Weights of a small GPT-style language model, trained from scratch on English Wikipedia: vocabulary 16384.
Each number is 128 + 32 x the weight over its row's rms, rounded and kept within 0 to 255. Layers, rows and columns count from 0. Numbers have three digits each. The size before them is the row's rms in percent of the matrix's.

# layer 4 attention query, 256x256, rms 0.0778, rows 192-255, columns 0-63
137:127180064116145126085148084104114125056139126174099082079149127148103099149122190186155156114118132132138153129156177149140123107063138153137069089075114108134168158142061098059138110081117105
092:178177144093119147079097089190088092086162100195102127109175109202072126153094148150136132117136090109110148157191133169154088115094181118090104120115092138088130128118096089142110167085131127
093:125161129114151109135135131169079055137082094088146111138134110147153168140132134131119109066144073144106100143189108072177125156210146112126126191187089104081081186092153099150109093151180180
093:117103072037147086153153130131107175124166155136146166071083152099128133118191173143087154170118191174182116171075102182060117088061109129158084094097169175182199148123114136084112144123078142
084:131093140146115120166133157127138157143131101102126139164083082114104135143055097101161127108160090139139111067173128099147173204171128117131222198146123129118100119090173166191084110161114147
092:143131087124141122123158160151194133142185183185135120044179116191105136129134173156135080109163126159084136174131134179099132126081112161151086113094169172168170111128090134090128124116091093
087:111078176143106102183165178154137164182112131119149114189071098174193157132115093090151100126133068134083087141165101121129127134180155141066166172097131141060060085140143139132119140125117136
102:092123069140106151166134147059113130095127198142106116111111145053178101119140120095127109169114126082124130109141118150123059113145050183193111074104194137149169092128129128092113121081149109
092:112173103115124146104150104183117150091155125113069087113100116054128155133112111152116133066184179157119160120136117096142044124120126121082100098049079107141185116121118145000149148116074130
100:128069037075138067174076148093132159156153175134151148099103137188090113123086143158153140140148129125196189188117148124107125103118116165162122228143169125174125135118137117171115135136105120
100:128167100065138143175132091094124153056205163173072123125100131125091102133094154169141158140114134162149093139147147145086077137086130165129096101070114183186167152117087178105107158068090138
097:149110166112169163067149116111070114140136204186149139126132125147089098123131118159105159145116184183141098099161114143109143099106164148140096104178118174074147167162094120089104112133123087
102:183069182164070143084101174184170159143135126138104159105107099155134134102074059126122132080211142191107074064179151121118076170134133113082161173137150147135138132145121143109148109129116110
095:104172132108117110131131147100166084148099101142140120156125111141135106140171141146055085113151183110110133143243118137181169143104109165139054124150165148099072173064108103115099149119096095
057:132076069162134170155123100130122130129124111046116132119113098104110103143074133097179144081156119107127214116107189110153129147176126131139176100115101133158159061153153069079140119127173118
091:143138131104139152065077112142190108102128085161163132150132084159149137080080129145091113113106115088095097134145144101124082123146081131129135067094186098109153072109151109106085139104131161
085:138157129076127134063130158130120099170111132138145098091176196147110101136149143141098165142148145150162155144085153162171097089019064152099110145126096115091103186147129102138167141108074089
091:092141150073182079157133083137121103136178104149185116125103114122109127102156077137094141156101098163136172135092115123116147100191118123153144138150101172106106148177150096038136144170147100
099:108121180114113195163114160181140093134114084142162190116149133180114121119122127112132138082143160111204109160139130107128133109124136118157144157174116155112130138174087110132206130151065154
087:084107114148136067080149133089122161087081158175124114089126107094158136129163137113165087117081184158140093128107084142125198128189128104128136106134172121149087148184104116090185094156120164
098:097150133132104113067119152213101134113143105170141149162155109209104122127121130103117118159129117155109147137088115166109113102166208148112151100093110093142125133138101145088182113138077162
094:213203110033107133111114096102107172139152125141097163123141166098145135113091108133067103140205144114127142070102176145169070182107101095136147163087133160159143173090159121128119079152143145
100:146132145101130153147164181086147104097144179125143128176152140089180138126157084113103147205124172161119021125109121116051151156098171124093091145248115167163165108101125123178094098157135168
100:115106134079134061091120148102091135159106122111122133158115150075104216123102130155109147047106187162215113112103170116145177168094110128105128128124147137117134167106141126119112121166199188
095:147188171118091132122156159124135140137090112079142121131164061173095152121123115135104176120116151147164179079084086130109120125085133128105119138088117121143122069099133153112161161173114160
099:171147104119142123160102175065154175153107120072130173140134204086149121125137137127086123177086113159118148166179189089102128148155139125148131200154174151147073161113165144137091075115173151
092:078079154116085090143102103128140104056106107101091094131118172123087142183171172136155173216072111110162136138190185158093168117139077109116056106079134150100188103153169158081107170097111205
092:140113130134169090111066135109189142100196159178137091128060200130169130199112109149160101105085126141117129110120162078121095122144164164153100154125129145132146106137109165162145069156157099
093:179134133107111167123048134199107136185145109162139117085129117087102118128165124125109104138172152101150132126101127166147148219101145153087131129143173132132088120128138093201166135118129134
099:126135084123183153141170178165181138182110173134150089148116130183122146171108150132151150088090159183159127132062105132159132114092107117190148131118178110076109141181093161046174085137112114
090:164174075114093140077128153171188168096124135129115155053136130172114103161127120133159177100233184158137124088115113134121099111123077116104150110190146161118113196152094107139113118141076148
096:126131149144130138123181152166183142145109117125152135131164118153146080080094077112177097095184123125107145100172127122090168138091153123132133171212105078115117130087087139125109162132120109
100:178086176114129131112135150141144098162140099140162175187085058059194163124133100109095151093105128113147117094134111110117155162228121110096187153161121123081099103062186143227127136176178167
105:181122178144174112172149159141159144205160152082149157157114095121156188115133082060144120142124121130119091111089091140111125186149163088132157186134130132103101103146103149175078138209149181
086:147102159128120135172125166129155137181059119080145170174080115061161140125106070118146122141123086106120108099136099113133143153177097084091188171169136136096109064111167163206092106164145155
095:117173058128161137084115108134087118083113120178163119107193161200110119132172163155135108098130127180150216203141145130145113100092128123184099119123122123111146170147050032063152129127123113
091:108073104132131134132146101049132181107102167144115125139070173084132104116169135147114126148094160049156140130078152157137144143152123136166096110131201153209189130104117129115133067099138106
104:131158083183141139106117161122100084103132148153154148085192186139126152090158144149120169152157133164154194134110132106094170079077119107201079096170107138150231176161092080107183152136101148
092:138123116123150099150127118116142170154214159157133137110149128195088097147106100165095137173163148103172132168073145134098143099096098144140149180134179127172137135078135156183118128105149112
095:112153121123142085123133161138152128087149131137175127147159109163138097148182143123126090154129102184171131201137125130083206077096098150076106154130067142148111177117114133165166136119125112
088:134115111151130152107113154145096090163046092106154139127151158098179168065138143109153095064089137118116150128174117130157115116160089073138170133171089118048102130147156071100162153175142096
092:093139120128120160101073107094109170145179151105105167093082082071115128089123158184154129158063185171141063181083145137093177082100116126240119126124061121160176082181133112105138149128194111
070:139059094199121182131130161146075113112082032118149127141129133127143122132105153096144114061155166184157160123173111127146177120164129138170140102154131145062119119168154117086096122149137114
096:146144141176147142089216104153127165107069130124180131110167113088099149087126147114135172057133163159158147101122071116057122104130065126152161052154127141071111162145093055076109171116155137
087:154061100115150115086118071102115120171173097136131135100111073153068113085107160120084135109123145123186118139125135176100161108126109121187178132136179107145102152142141094148104147124102151
087:109143178150146152109188138126117144109127136153130118131131163162083147124170161166080153143188168157119132135099134145146153110082130129150116090154113191101192167193088117081108118152111117
129:121137121152126162097139160170122074147083100092140155156113123104184198112129111108122099074142130101114136140131100106162129175171105091099182151155129113037076172130132069113106154221139149
108:121131163144123106130124132116130136114128103096177101194154160169215129146154095106117130156095128077136132150128106110143134192186141128153205136134127087103133111087118113195166108151147101
152:152147152146114138114103147176165122154129117114143164141129101145115206137081091080172104082168144151092109103125081111116118226184178055090153140162107123085084118128130110128115152234134144
096:114142092144170165090127153172141104062166119192173079148180222139074104123159153124092083142137138164139133159139113174134155095101110131124113089116062036114116164114100106092169107078158102
093:152136106108081137098145181194086136146106133206158154066144133112110124124084094166169141123108127172123186146124104120128109115118148119125152174187180157079064088194113112115162135156143091
101:163129165143095115088123140125126169175115130050104151198124066115154153123070058143148067137178106123151093114090146145125076100147154140102206128152166124143093137075085123161194105118077149
093:106158112132136124117107153117150110137105126167113146074083107101103121096143121120093141144141098150145095191159053157159122117113142112196162146140042134095131154126084109090078111114160150
098:092164125144117115186152169113133139095087164057098097118127128099161116116154116114125108147156079101130153077116149169147089119138119118124085122077111198202162160155163132103070113117146115
091:099134100159198126169130146152159188120180161107132125070143147114140117113150130164149066083112121132135115118144105085098126196162106081124116161108127159132045147069092108065112135152166125
095:136163119132097087163100120141154152098155132065124109140121163075119148135141117144144156089104083130207094122100162178129072130143125153133153124073118100172101090160121122127164121136118111
086:171089103119159175104126175181124110087112195149110131129200159107099116080116124165146083103118120173162139160163142125138135126168115139172121142197073139129143178130057141079102151121116134
097:129125127118134169153181052108134123140138120150062167096111119079053164175099141157120093081109086129130158122113105128140137222038117130138141145087110142102127138115136123038075156172140078
094:166165169084119116113153133104098111158149059146095138099147156173161139093207120114134124109079144090068093141167202108114096095105113132122113122183186095137117141141075107155096170156145123
096:167112095138169121170142141114101148110172149120150135149091074110132108104134063200119116172123130160091119110156104076146040134158177112130121119111121097155085168131102146094099141116118145
094:101164147129069108169115100123105116161138085164084125123136084120153150086123123106109127122050116102128149108126108150137090114135109138127116136104095161148126077130189113153118171166143082
098:105093111106104102153086154110092107079123096072125113128118151118133087112125137095143139097130138128130160131104127113132117150133155116120119161173061124114081124104133133203113153116057174
096:156169129198109104157143137108112154113188132168097067150101172093112148162069132114173146084136117160143179084163137098121081143136107146162174106110138123086134139135094142152114104128150087
089:110167178075081063121117179101186108146174152152162170123063154136134153174132071101131139126143119141142118114106141112118026134152150138071176117106185108134085126135169120202179140145115173
# layer 4 attention key, 256x256, rms 0.0757, rows 192-255, columns 0-63
134:092126066100131152154165088091151110079167134155121089122154163110123080152126182174138163132121164156151112160116145163141131108060102142170102071080137181190218110168085187041114104080108086
090:113114065109131150148123094165092114113140131204134092130099121111149065151158156163110163120120150189144148169155165124134148062136029207193068134131161140178140136146152137056165110091073113
082:160105089109136141110159102065085189120162148131143129084103117145095141157060167151112163118141135163153130113109203114055136154140095201155133134096156131156140132134179123112101178129150074
091:115161165203062134158115124103176095055160139167064110122139185111089079133088086122106144111152112102074152078094139119154148092143186111121135102084072127169167123147125186149141095072120105
078:089155122136143075100131143156093130176097079129165123153111131156143178107143101104140091094155120160091112097060128106115086160090136087142177150133118077104151125056167103099128141201150135
093:080116087091091155159077122113133100050067123158138102166128195081145073153148116141082154145096136114156121108134134098165148069149130163152087114135123139163149116164152138110111093078165103
076:088155127104101101083123106126152086184147033088138086129134080144121184139117154130147139107114137131096089113114096122160165182110125119130152114140126088166158159093113090133114086222131112
087:099121137143121178169105153100117122137110181133126108084123171112108093109129179137089168166094099140140127117198120135119209081177162102155108135132094126020142148129126198150166105054093123
104:178159142134112068097117103093118136146165119141143138121098100149096117175116132107092126127133112145130125063139141137108172194094166128140174178192195097132116126142113137205142136141153155
100:059132108125137169137133125103103059099116074105122092144173123086163107131123122107136107156157156153124154116103166169106167137163140157155139052105120163169082141108137172026099127089116092
060:126105133154110139148108094114120119099102108152127122142099178103151047117144110086120094138099113101114179089102136101136153073171096131134097115124162169131110111142183112166158132035145095
078:140136166079140041140122105147156129109151141104146118072184164153161098167184121175072117170114138131169141123095169099203127110109184166138132105100163129211118084143149170142154104069075132
088:127163060082133166166132083051164115101148110171149141131093127144108120157145129086119179104114107140188140102103213115147068207164148158166119127170148127104082112118099172117085098174175107
093:174109139096162154122126056115139079106119126139131142094068110116158141106091133130111099121106173125145094146142158132134142125116146172092117063116152086099108120115088062150137112080200099
193:189131147175137114115113120132114149157134099100103154139100092153115219144094123116157102095144114134097111123114092117112125238109132077107171152162075102135121149102083083145106151227194137
107:160125121148118112063123127135145105136151117086080138120130124138096214133107122098174073078172116125137082137087142146150153210091109096128104175149101130103132133125063123139150181206101110
174:150124154127137123103144127158105144158102068115130179127096106127123229102110100109154085074150154130121109124137098131133114200161164102092195145133109111136074111113120095109118149255150130
102:162190123165102112112093158071186113120117156143125115150158184146187076153138158135098168124134141175102106112135171135156153126104159119171152093097159124092126129162094158116078103132093116
102:104144141084150140143184150210161082145106111160116167096195097138172151170177107134120057088092116112125132128143138166085117134093148136035064100112150147137109103084044088142172111171104152
092:202199129064068160146118134129157117145185167131134132124162096147121104130098120176103093166143152105091162123139102105129113079099123118067144131101115054078160073116151134123139075123102136
103:110114166081116134145142098137208101137130115140109119153104166157127077121158071089131121129115150091125097135159099177152098138082120101132145144114102122107075130119108081154170110125094117
097:074142097096125132142133170090109189110112144150100153054101113137132087094106115137158150159128112161153109108137087127150128105123080136117128115158162158123165094122113167124136143152160063
100:129120108082135113080128082152150176122112142143063143062112126096111124128130153103163088103063128075165147096076097114087094164141135140104122115034162117136137175079110140132153138112099079
095:147167109084121101117146088149153079059173114184141095129143080119113108189149144116105150114177132163155051111110111136115132115090162179119114131133203155170192132210130163124133104128089100
096:128166134069123104149115113105125160090094163179114104079155161119069076149190156109104175121169153134123085139142129136142123094166109143140065140141144154169146134134129082103168108070135128
097:132147082071143106151139116054095115112157161127164142156061140144115085130118111108163124141195160150125158122149041124120201091107101114080076112119165121172137157073120112090076140116130137
094:171187118193136118113155114133081164138128160151138151175094117100170174071163130119123113075087083082116126153170092082146153110123143089121189156119125107144098124161113088153210184135142087
100:139159139103110071137163140117075154111120126079156142077165131141102125174118139109116154179141149143193074073088146148176123168127167095099157092106145123172142165150164149126097133116124119
094:094079125129107184176153120098131138107163097109142132112124117129120105125017094157106150139110128073120096136139128116109111104077082139123127101099081137163119065145050125085097121127105088
097:130092124120159125113159204180185125101118094077127111123161127138150126126137147124132139152131143109171159152204134142124164202153164133091159167135083124108135171138128146165113099198123144
091:138145137078171119120141219181094117132105128122173134099145123140115110091134144124115119072131165159125157110134196148100124181136130114139179128090161129133110115090167125125152104116122084
098:093160139137151221148164161154165182155053116100096079081107136129090124113112108183176142155091164152168183144181126124122138100183145147139173140158164154093136117147095163096094091089140141
091:125142051135188110102183078112076118112149085171135088051078095166115109173136203194131119157137128163109111122122143169080130146081107184151082118099118099133154169096072113100119132130135080
103:181096151135074142106128109138105128143141156146051180115086117132112130168120108140155095143147078055088149146199095118116101100138106111074096133103083145161052140105082093162203161133126116
091:144098168135151067077134122167094132189154121084144150135091081145108192128126122114151068096149101132112132101121111094082122186151144125124144167153147066128109146070130085182145169202114148
088:032141104065145165170152105131107122144120148143142089121114144113151080129128150149113135149137102116160087109157162165159130053117131169142107096113187118114168165148149176130148116066048126
091:050148137139123161204143179206216131117127110131134074151156153138136090125125135103112174113101137124140126145206128118171167063117128098089130135158143144080110134173113214161145122077101126
093:133148139085185148178137137121113152127109154154150076155142107171115097112096139128170132173127098129176163161116121080125093125175101174161121126101151108083141128141174178112129108078075133
098:085146077119120181131129154136163113092055134130151102109182116073166110104166121128148140117113132091141083163154138134121128046203096115144098083124134194098136122184160118034145119096126081
109:147075118144098172118125086100055149149086135174103158111136156151173115103132073101154121140138111094097156131147154096102039114120106138120148080135197114122138114119149086073067150125187133
073:108143122100148084129161134157124114157125083119137155111091087164120246160089155151126091089205111154117103133127093133142116191088114127122178150130157093135158145086110111141162101245108145
082:169111149150061055167114120125113151093095170114095168131150153104116119122118093096104113151195071148147162107147161169141091148073154047070131185111085147145106128124078124156090158083035193
118:130133163123126092137132093132092141127133069087137140165126086171102251170082106139112136085162097153129122108114154073121125236104132072079121160155142088131089130061120113169118132200138151
103:179132153111154088103134147184186105187200112116148121151116124184086180154081192171112107040182149176094113130126177157134164200133173062151122127159100145111140093139094135160139108196093105
097:135115134092134116143133139109145177065124131092095110102158149093109113099163119159148124156184087177118121083129185154099072089108087140171107124046113115171169111092159148082130133124079101
086:104148117139158074122155156191189129138150099120120117139117078127135137104173146111159125119124133154161155135122119139157118162122149170156155164091143111172115156111139132160093164157115158
046:109155089094135125084167169156157084117178066130142123164114108158150195160093168137159141056205132135125101151120153179136091194131132154152170141146160138120159140135132160119116133208127104
091:113132107136111143129117101103155144173123199166090133111114098087110160097031173185163108110138178112115181171180128133090135070098159103107086111091158136141174104126116105111127121115086122
054:136145084052130164148076141129162117101172110136172072107157139124114092167150142143082190125120146171147125128113173115139165117084103181161113142091198160154116160132143171123120099128146089
089:193103088095143139105146133122131163195085090091111159122097089176141139081121111109121090083149119088133117155147079107191136124168168134088175157160134110062123112086147075141162118129141128
096:133096103086132108130111083075110083122119075109121120160139136147136074137161127098095111114117141125144101125162169136120144163142126171090137110077111116091126113140124163131163127122147138
099:094168132094147137115146079144139146096150151233121140061160097121055098091145142135187139135124129114143144107171202147078144132086094127118064091123117142120154136161076144098126100164111122
097:165144096125165146082141114046146133115129145113142154201132183144155094100127166114174105101207116135115097141074190128170105162168088087120129167171193114131139155112075130147135153094176143
097:116154125194130163157123112154142163160096079070133206096098145123112123115148138067191126064129142110139132140139052107100155084133061146115155114160097145096128191140114107148077139164149131
093:116096117153097170223132137086141176131120078118136137145119164151125128116120152153132133139154131139100151162112177166179173070115118185158096138099171177114144107138161220156070032092161077
100:128095075099103131173143113113099161183089108164135151113124094115128113142179128115062150144154128119086078105154130118119200116112170121122108164130107199059118170165133177134164218082082154
087:085178136121119124098162124170141164080115097091138123135100161184154112185165140126141132147142126102136124136101101104095143125112118154076118152123149180131080183044177120122101094102128130
097:130172105181122169144120136113157138098140093148143067179084144156148099168114131185115188164128116165102125134165144125142126108199101144149136153156144166113095108198127181147091171123154135
092:105117147148138148154146083122124118097071134147108189123188092114135175152035136125156108150185119135151143137131161133084139108137085140138125110090091171157131159184131166114173117135108136
095:181137148129121107127121174110181099117153101081130130139080176116147155113129150045125101094153129075136122138187161043098159158110077112090098154086192074091158121098146118141163104134126116
095:104102153124105116140099103099130111132088116124098137133079174105112107162168124176118165114110107164046046123102138161121090171099114174153125122122112150157149149131165108119137095103147186
100:063099123083118096153182071134093162147078086147146099080085089128106122104123114127059139198106142115138071145115114132104166121083140137136117148138251147175096124107130098122144126088165102
098:116144096206126143090150103113137122155128169117162101097100113124132127179089163132128155062163108161155144081160180113124155121117092105161100090103163129154170176136187118138076172150093151
095:141154127091114140096189138146171126136124114136144142102101080062161142097107147086092138090064195130168098100122144130095108146101091175108099141125138137152134127182084174056174135119100137
# layer 4 attention value, 256x256, rms 0.0542, rows 192-234, columns 0-63
098:154109202157161095165124118128074091097117107123109161202103146125136118135157111165129099108157054127146124070199148091101162144172169120136087125142128124099109071159076149146104126121080116
097:118114087127069123098136121089125122132128089157123159152124144108185104138183114193130148103114142093097119126182130152130171137188142138119103170085107150120122112165180099106143133108070164
086:151136117170104170112129070094142142116171132143145167114134172115111142162095107143116114128123132182119139142027120111137091112097102060158139137081132159163127092132081114129151177126139101
090:122159122164103083148096147213115148113122099116107120108155114108124110136142141089114156131110143140198093093166191109183156146105190090108126106139180127128177161173136137142157153123123201
106:123093137161088147115099139139128165141135067100123144065141173035130131113092099106119109141105112181103138095099127111111128100125143129135116121114081162115173144142070101103138152131144121
092:153127156145156103154103138140170104146107130096154103108209203082210132146109112141127074145118126134159124133107128079189150103179144123146090128172116144110142158119153098163177167125156181
090:140112127115123079118064140142155124156152144103153079154062116157108140095149152106214137100140138096046194136115108122108067099113125125125108122128168136120127175104229116114141144133116122
089:070159075097169127185141128091115096154145070154120095147145128114130139106125142144184149157120160075107153154169153113168135098156079134137102066098182122187069095056154118120142148125153112
098:107115100124143143124118150121164057148167108115113096130073096150120123086130136111129143142083143102139104128142130133203045135213106092147168112097138115095118111163093175103098192131189145
096:162157136121189106162162122173133163127186186113169157126119140127115148121228175113131149171119074130113175148174128131125114129170148129132155104144095069143088152101132122187121119141123160
093:124112108103065100155065148141137166112109102155135214144106112075145136124176165136091129124132117183136139166120125182130116156059124129134155136053140145198128129094162130106152160142126125
091:057166178155061121114094187107132170140162154171117113171158073123133142096162101119130151132137132094092121150151147151154112110131161125105168141148136208126133115129110136105085071137108139
093:118125162112163142133153064088092069124142073079089134150135140063117111130137137160124078122190151176160106076150128027081136129117141169152121082085179156093148152141124132114119115137116136
103:178045146123064145182139147133099086132067109125141131104130128054170145155098051125134161108104152188165095103140125085139159101179158113177135128201117111153114097176121135141185127141110064
092:097130133093134099103090131102137114123100106145165064160124127163156120125144104141116164112154139196101092130122084124137103147158158159109154085112145125056117099116120123135026064143114114
096:149136090140179095074190043110130159136121158104111128181132140170159143116134107084123135138129052120168095127088164133112098102091146130114124146110140076131115208073111145144154173137136145
096:109058125136125103164124140117125134115134114183161134139106121126101150151123142122128081105133101144091119131133100203087094197154117106194136124164103088154153189116149124110143169116125103
094:109077134198104158117117166168078091126120095128178133126125128130135126162142160133134152128121161109151136098203090116106176153200107143145152150187137127095134129160130138157166179119079159
093:105133041134152165104161174128133122108127150166124115107069165153131147055115119118108125118157098129078160198130138072162094095143109180117096115088114110128149103120112158147118029141120195
093:113180160110114178099115122089180144162112116176132113144154088121166109103116109121073106100172153143097059091134182218101117115082116129167119153114118239152153135075119181128156139137112120
092:143117127122135117095204084089163124125080087139141138124193065120165140181153174143154082111163161114053092153070174121122154115109177139128065106118068128150126125143167148098114188125107125
090:139126171150152096162145120151097134083122102145152176096129149135109134181132058122155147123126127148156123130172147163134189143125145075175168183137073150125129210162116105135110112144147142
095:126139122093134123167085098136083118102081139117151119070048146126186141141134149160115118125181129124126129137164084095170153142171032134114043205141146136076116139112140130119139132128097074
095:100167104109175171084169132129111178101130044156165122128089129155069122150152132162128087094153158177171196124113076196085140131090127140124116084091152161155123098163070148100110165128129120
093:133228142076175136142135104098181124111111110136113147162127109170155127097178119147082138138167133129192142159190044106124191157115133112089120106124097124193113073134104167117111108115153121
096:164119119106123152120121126159142137134127144196133134117118121162063121091110186170159130142130159094107129168068145105138138141109082096139120083066144140149163116077115143131109104140127132
090:134092156093169130108118148157140155160167161108102165086137133153121181109151114113084127129136117063119154143131111157119087141118124109100125150122089167155122103155121142101107134126151079
093:069114132159110159148173050183136116113157169178169092149154137104086129127154088072114145097172161188131102136182174113105134093118057127103116051099082150102098126091125117140201104132147174
091:137158064151136132123091132086137096146138103121144119172026104125170105127140140115146137076150121105125165124150113068184157157186118106106131156114137110112154097137104118119160099117161144
085:092048138098112158189120067178165083111101124149130147128125124142129108198086150153136090146157168084127167123145067143106139105103107160136100127129136117118093077108142109109140171127112156
091:177128098167163159116175142200145199135158158143077165181099201145130104086135183121082104133122140104129078152119139166123096125101076130102158120140109116148071145149109083167143148099158122
092:121166103141084107156088111114128095107051085145166119184100074114137123070084109163099174067162106149147115134187064134167150125231169135082084175202125107117116103170099120113088131120123192
086:212105127081137144143134097183074053167079135100160160191091091134142115135157082177095101098155132079126105105145129086156202139166114083092134135195109116059149182098134119133114163126096090
101:118152121103114136152094115149104159156182123132215122108120149094140161098123114113074159128160086131183076124136129105153130106154169123120118174126099142094101160138134091147135174129156214
084:130060144080099141093146109167082105110090103166104089147130149118105089144099092121107147118124159116175119092197155168170145135052161124192126144138169113155126121179119108128065129129136111
092:122101137078072110204124155124095071164081146134139148148117058082123163174127153143127133107127128154107157144102204212139127130151087139179139140141155132132135046149125114119143088125098114
093:189109121159135133098159120146105090104169151082093148089220116159058144086040133132109125160063095161162153066060150108143175137145146138148122115099130116145144146163068193111128137114130144
106:119100111188147186120135155050104116129118080135115110114181134118155135209113075171107156131141113152123056103129122157111148119103183136123160128141074065118117119207097086104136116123177150
100:136102139169085148167084135168153123159141118154125115150092101111092154137109103090096100107166127113159125168101160095137143136101135165162151140118089161153133100089113086119126140143110125
087:163097133128116094163177155253103193139129154133124125056125104129136120129154149103144156144182092156186124111140156131105118133118159144146143097148156142112119168113183154144036145127148117
096:156052143126175089115108165118122052099048132105162160116139125137180148140083044093133164118157113132089142154129075131087167115141104145181158122234139081075079108105113122121135136125113155
091:121182147082067168158166051140135175150111140171110130107150095106111125128103142139099070090106127107154107108184113132135192142106104112164140159141134110130147080161118151122118101127098085
085:120124111082148140166195109121173138137177098137085175176082090157159126146142122128135107143128116063095167120112125144067101142137090125123141092029144110195123106076067144108193109140123097
# layer 4 attention output (transposed), 256x256, rms 0.0551, rows 192-234, columns 0-63
095:106164097094142214125089139078146116100156113129165147107118059159133075094071148093106145160138183125116090177140144125119085153113090088132156112105183146173150113064117133202052150054129118
099:125156117102097155089126061110183090128101101112115125091098149078081097077108150119162136144141158121109165108101158137121129179146175136140141101090118203164149159149160114125128167128123158
082:123106126189127113203170177132093161107115142106085126105153149122174085128108123171144125207097081149110114121102113100152105087147092110099115151129112168055062166163164111135170139106153104
093:144138138110113098153093093138134152125129115130169147090144158059139137085158091141147065136158139060191113094156132131124140101082131156141118148126114094148153129164133136109109140145085155
100:128165128182148156097192160147163086088107104181106178167117143101107127086170130127100085131164120111094177143187103114140169139132099139093129130131117137097142142114088141116055125131128114
093:112145119125120105083094184147200099124139180154150137123169129111168079070161106158161101148131136124134144176108118107109153099185124142121105153104118152068156159096156080119170101099139124
090:190119128106080070064100145160152148115163131137088107171096101113120101099082198139134046125049118110089150090131165129058184090144120132122136076114150113149114040163169123121120132162093148
088:134056135195109139166135114100093123096143113092100175183084192095127141149144016118158142105080181131130143102139087131103105142140193153136140085179116116092101110135184113155095130139084104
098:134115138135141144114104165142058106142174127154089139108134150166092103161171117157132196122176085208109156152117149149121112075129209163107119058091120132120138095175138134115170162087102113
096:125165099105109092083075108102080101109195146105158107154117093111158138166121130138106120136140125202127115140136163163094090122151096088163143155098172060160083177156165123213179131096115132
098:178138151139104148060068122171149158075170162140110115127088148062163074081138121131156043143124066105101148128091092115120194095150135145139158115125072213120165153136168175096087108134145116
093:112194124159143083146136133093080175127201097152075086082140066134162085126119064121145185114158076139131158117114119102138114186174154126168174118150153107147157112042148137071103116179167111
094:167141142139153185128162150146107125120102148143132228119168152140084177122095110102106178114142159162139051167116051076118099090104101129168173101153132100120133121101059065059098135126126144
104:158165121091141165139201168173154134117084079135170189142129113150163099114120069117100101073171121103132143153183119158147151134125118123106146130175130138051122149151150140093117149141133137
092:126133120074124152107090138134154178168214106181088147126107100192067151144069184107152125137100113097173108184126161128117104138151119138135137058090106114126105093114145144129119101170115148
097:194117107109117134093105150098140152144119124138176149139104168161123149046089114073102068147155170130147175130109145113086103140070105156137141111105127180202098126102123130176121109177142157
099:188114125108108191162164121148184095082111164169171123239123196119090146119080128139124052142128208115096142131175100167153096150147126131106148081119105144150159118142145146124109143177073157
095:111144136123137104145103162098142100096098123118142140094178108134141157116088156166112075117151133141149117131143139109113128120098134100138123154176184127091148182204135147116115135174076142
093:178113142124110070128191184110155130108113146158122129127141153148098183138109110092132127111116116165113112050086167100110141166091114122095166109070126104173127151138152135138151149146148191
095:107098175191124133139153127097101167183128132151104149090146117085132107105137121124140121105065140172152132141112124116155162199108134156069128170136111146101112159097141160102166094177201113
093:147106116161127177134140167120170121051142196145169137124196095062170144150103136109137095110125146103142120140069120126096169190146105150118153117085157175156140084060108113159088094116182108
094:148180153071143131122105182089143131108168156143149128171114135154072120152108135122066139144124168072057151132208094119112115138098104165154143118091123114147126140075104143104121087103095126
090:101127149113115120093141135156189149066091172111139089112120168130150089129187141098213118100115139128153116165138162084153220133108130072121127143171112147111122127171135106168146105085112155
098:135112102112142173125113127106140115116146108169102139106106138193061184113088150160096129125128106079066150133153079107132128103102080136162121103071119140090109061089127152131083130127101086
094:043123156130113141122130120088065152112149144093133130127093116179099101133158129166130178144177182106125131123144089133133106152104062129124207147093118130135152089103104088155127094130171146
099:103129154130156098143143164138096191205145162185118099168123107149133157162095154132133145095121121128120118116119076149087149096147155141136094197143132173137179090130151122126165109091131115
089:162179105129132138126155150148121109109133152157142138151101106137125114111118146121123172107159143136105137109198121202154081145127121174093177081079096106171139103085176096121107122087133183
092:156198192171104098119109159099131129149138159079141169121137151126180140123188108165063154140069160168057183121091109134069161127158109140138152131119129159128099102103128145131159204102202129
093:118119135131159126145168079128108074154136068160147115084123092139077141148116148104123108027186145131168120161160163158149099130079158127143134129132086114130108099156100129182126132139082153
086:183099105081123111125077112089160163145137150138164135131131075114097154115139168174104153130107119149157144085078116173158168208173124102160141156166160186104178177164110091136112114090162099
093:130145075107162084165116108107117066170112125132147099135133175096155110071211105153117091158129117179136115148109105133164117148122100161116110140115158080137097134148114144141129121091149075
095:096179193091148180136121123155138122125099097152134103132137095123074113170117144115160197125100119115133117083144160130155142097110104109132125086145088138095097092161157092105133145109130125
087:062122160086096151144102162172135175142147154156149097171166067157138134163135158096109134064142151145176107152136157179107095148077089160153136127130120164114174095147119125129137137059137127
102:161180139084105139131110188161162111129111117055131117132141115097137162107121094141099134087131127177133173087215181149138103122108132113177150106108116141094129202153163138146129117114151186
082:170152100090100143141140133115118173117108126116157141162081135122126108114143131110055124145115113086091114144201162163177152134064119124113141168141161116146092129140101139117182151106131090
095:139159146114060200089128125147177109127100097159156088140142068087175165106087121071168170176159109190100141104149074177133115138157150117095159156150128141138118124151161088147148139110085170
097:112160147176171176124159146150093125111022124130091143118144139167130148119148170155122141143122107108135116149108096132128089088105154141069095142135050133116176201140110138057158131190095133
105:123137104149191156176170151091190082057155127125112170153151181120116127135105161105114118129135152079106089132142124122112091132177128090143089092110117156106162135096106098081057094168131119
102:155156126078152135196143130139164136124106063176128104135126042076117159124122088128112135144130128098111156078090152149127177089113098159159163128118159132132166104120078124098120123146157145
087:073114119138136111108082114128121128139130105146207120114087138097109132098210105147119098155122148158149168141110063200087041150136093159085181149098100138069103127170140189069162111120135138
096:138098138131177107123140187053175093162149143148141136105126131130164099184065063140152102131135092098088159172144176127108114165132145124177150163143140169146147113106123184119089135143124128
089:178151098091082170204192171165161078102121063115135133128086062120123090077111134125120089084127104137159099170148130132111164163122140140177128135158129158144155176047145095115075141058105130
085:129110089146157136113164094143156143109135126089073132113086133126084151163079143115137104147169132132119112133115094142146045150112121115146127123081154068202120146119117158083099116145126171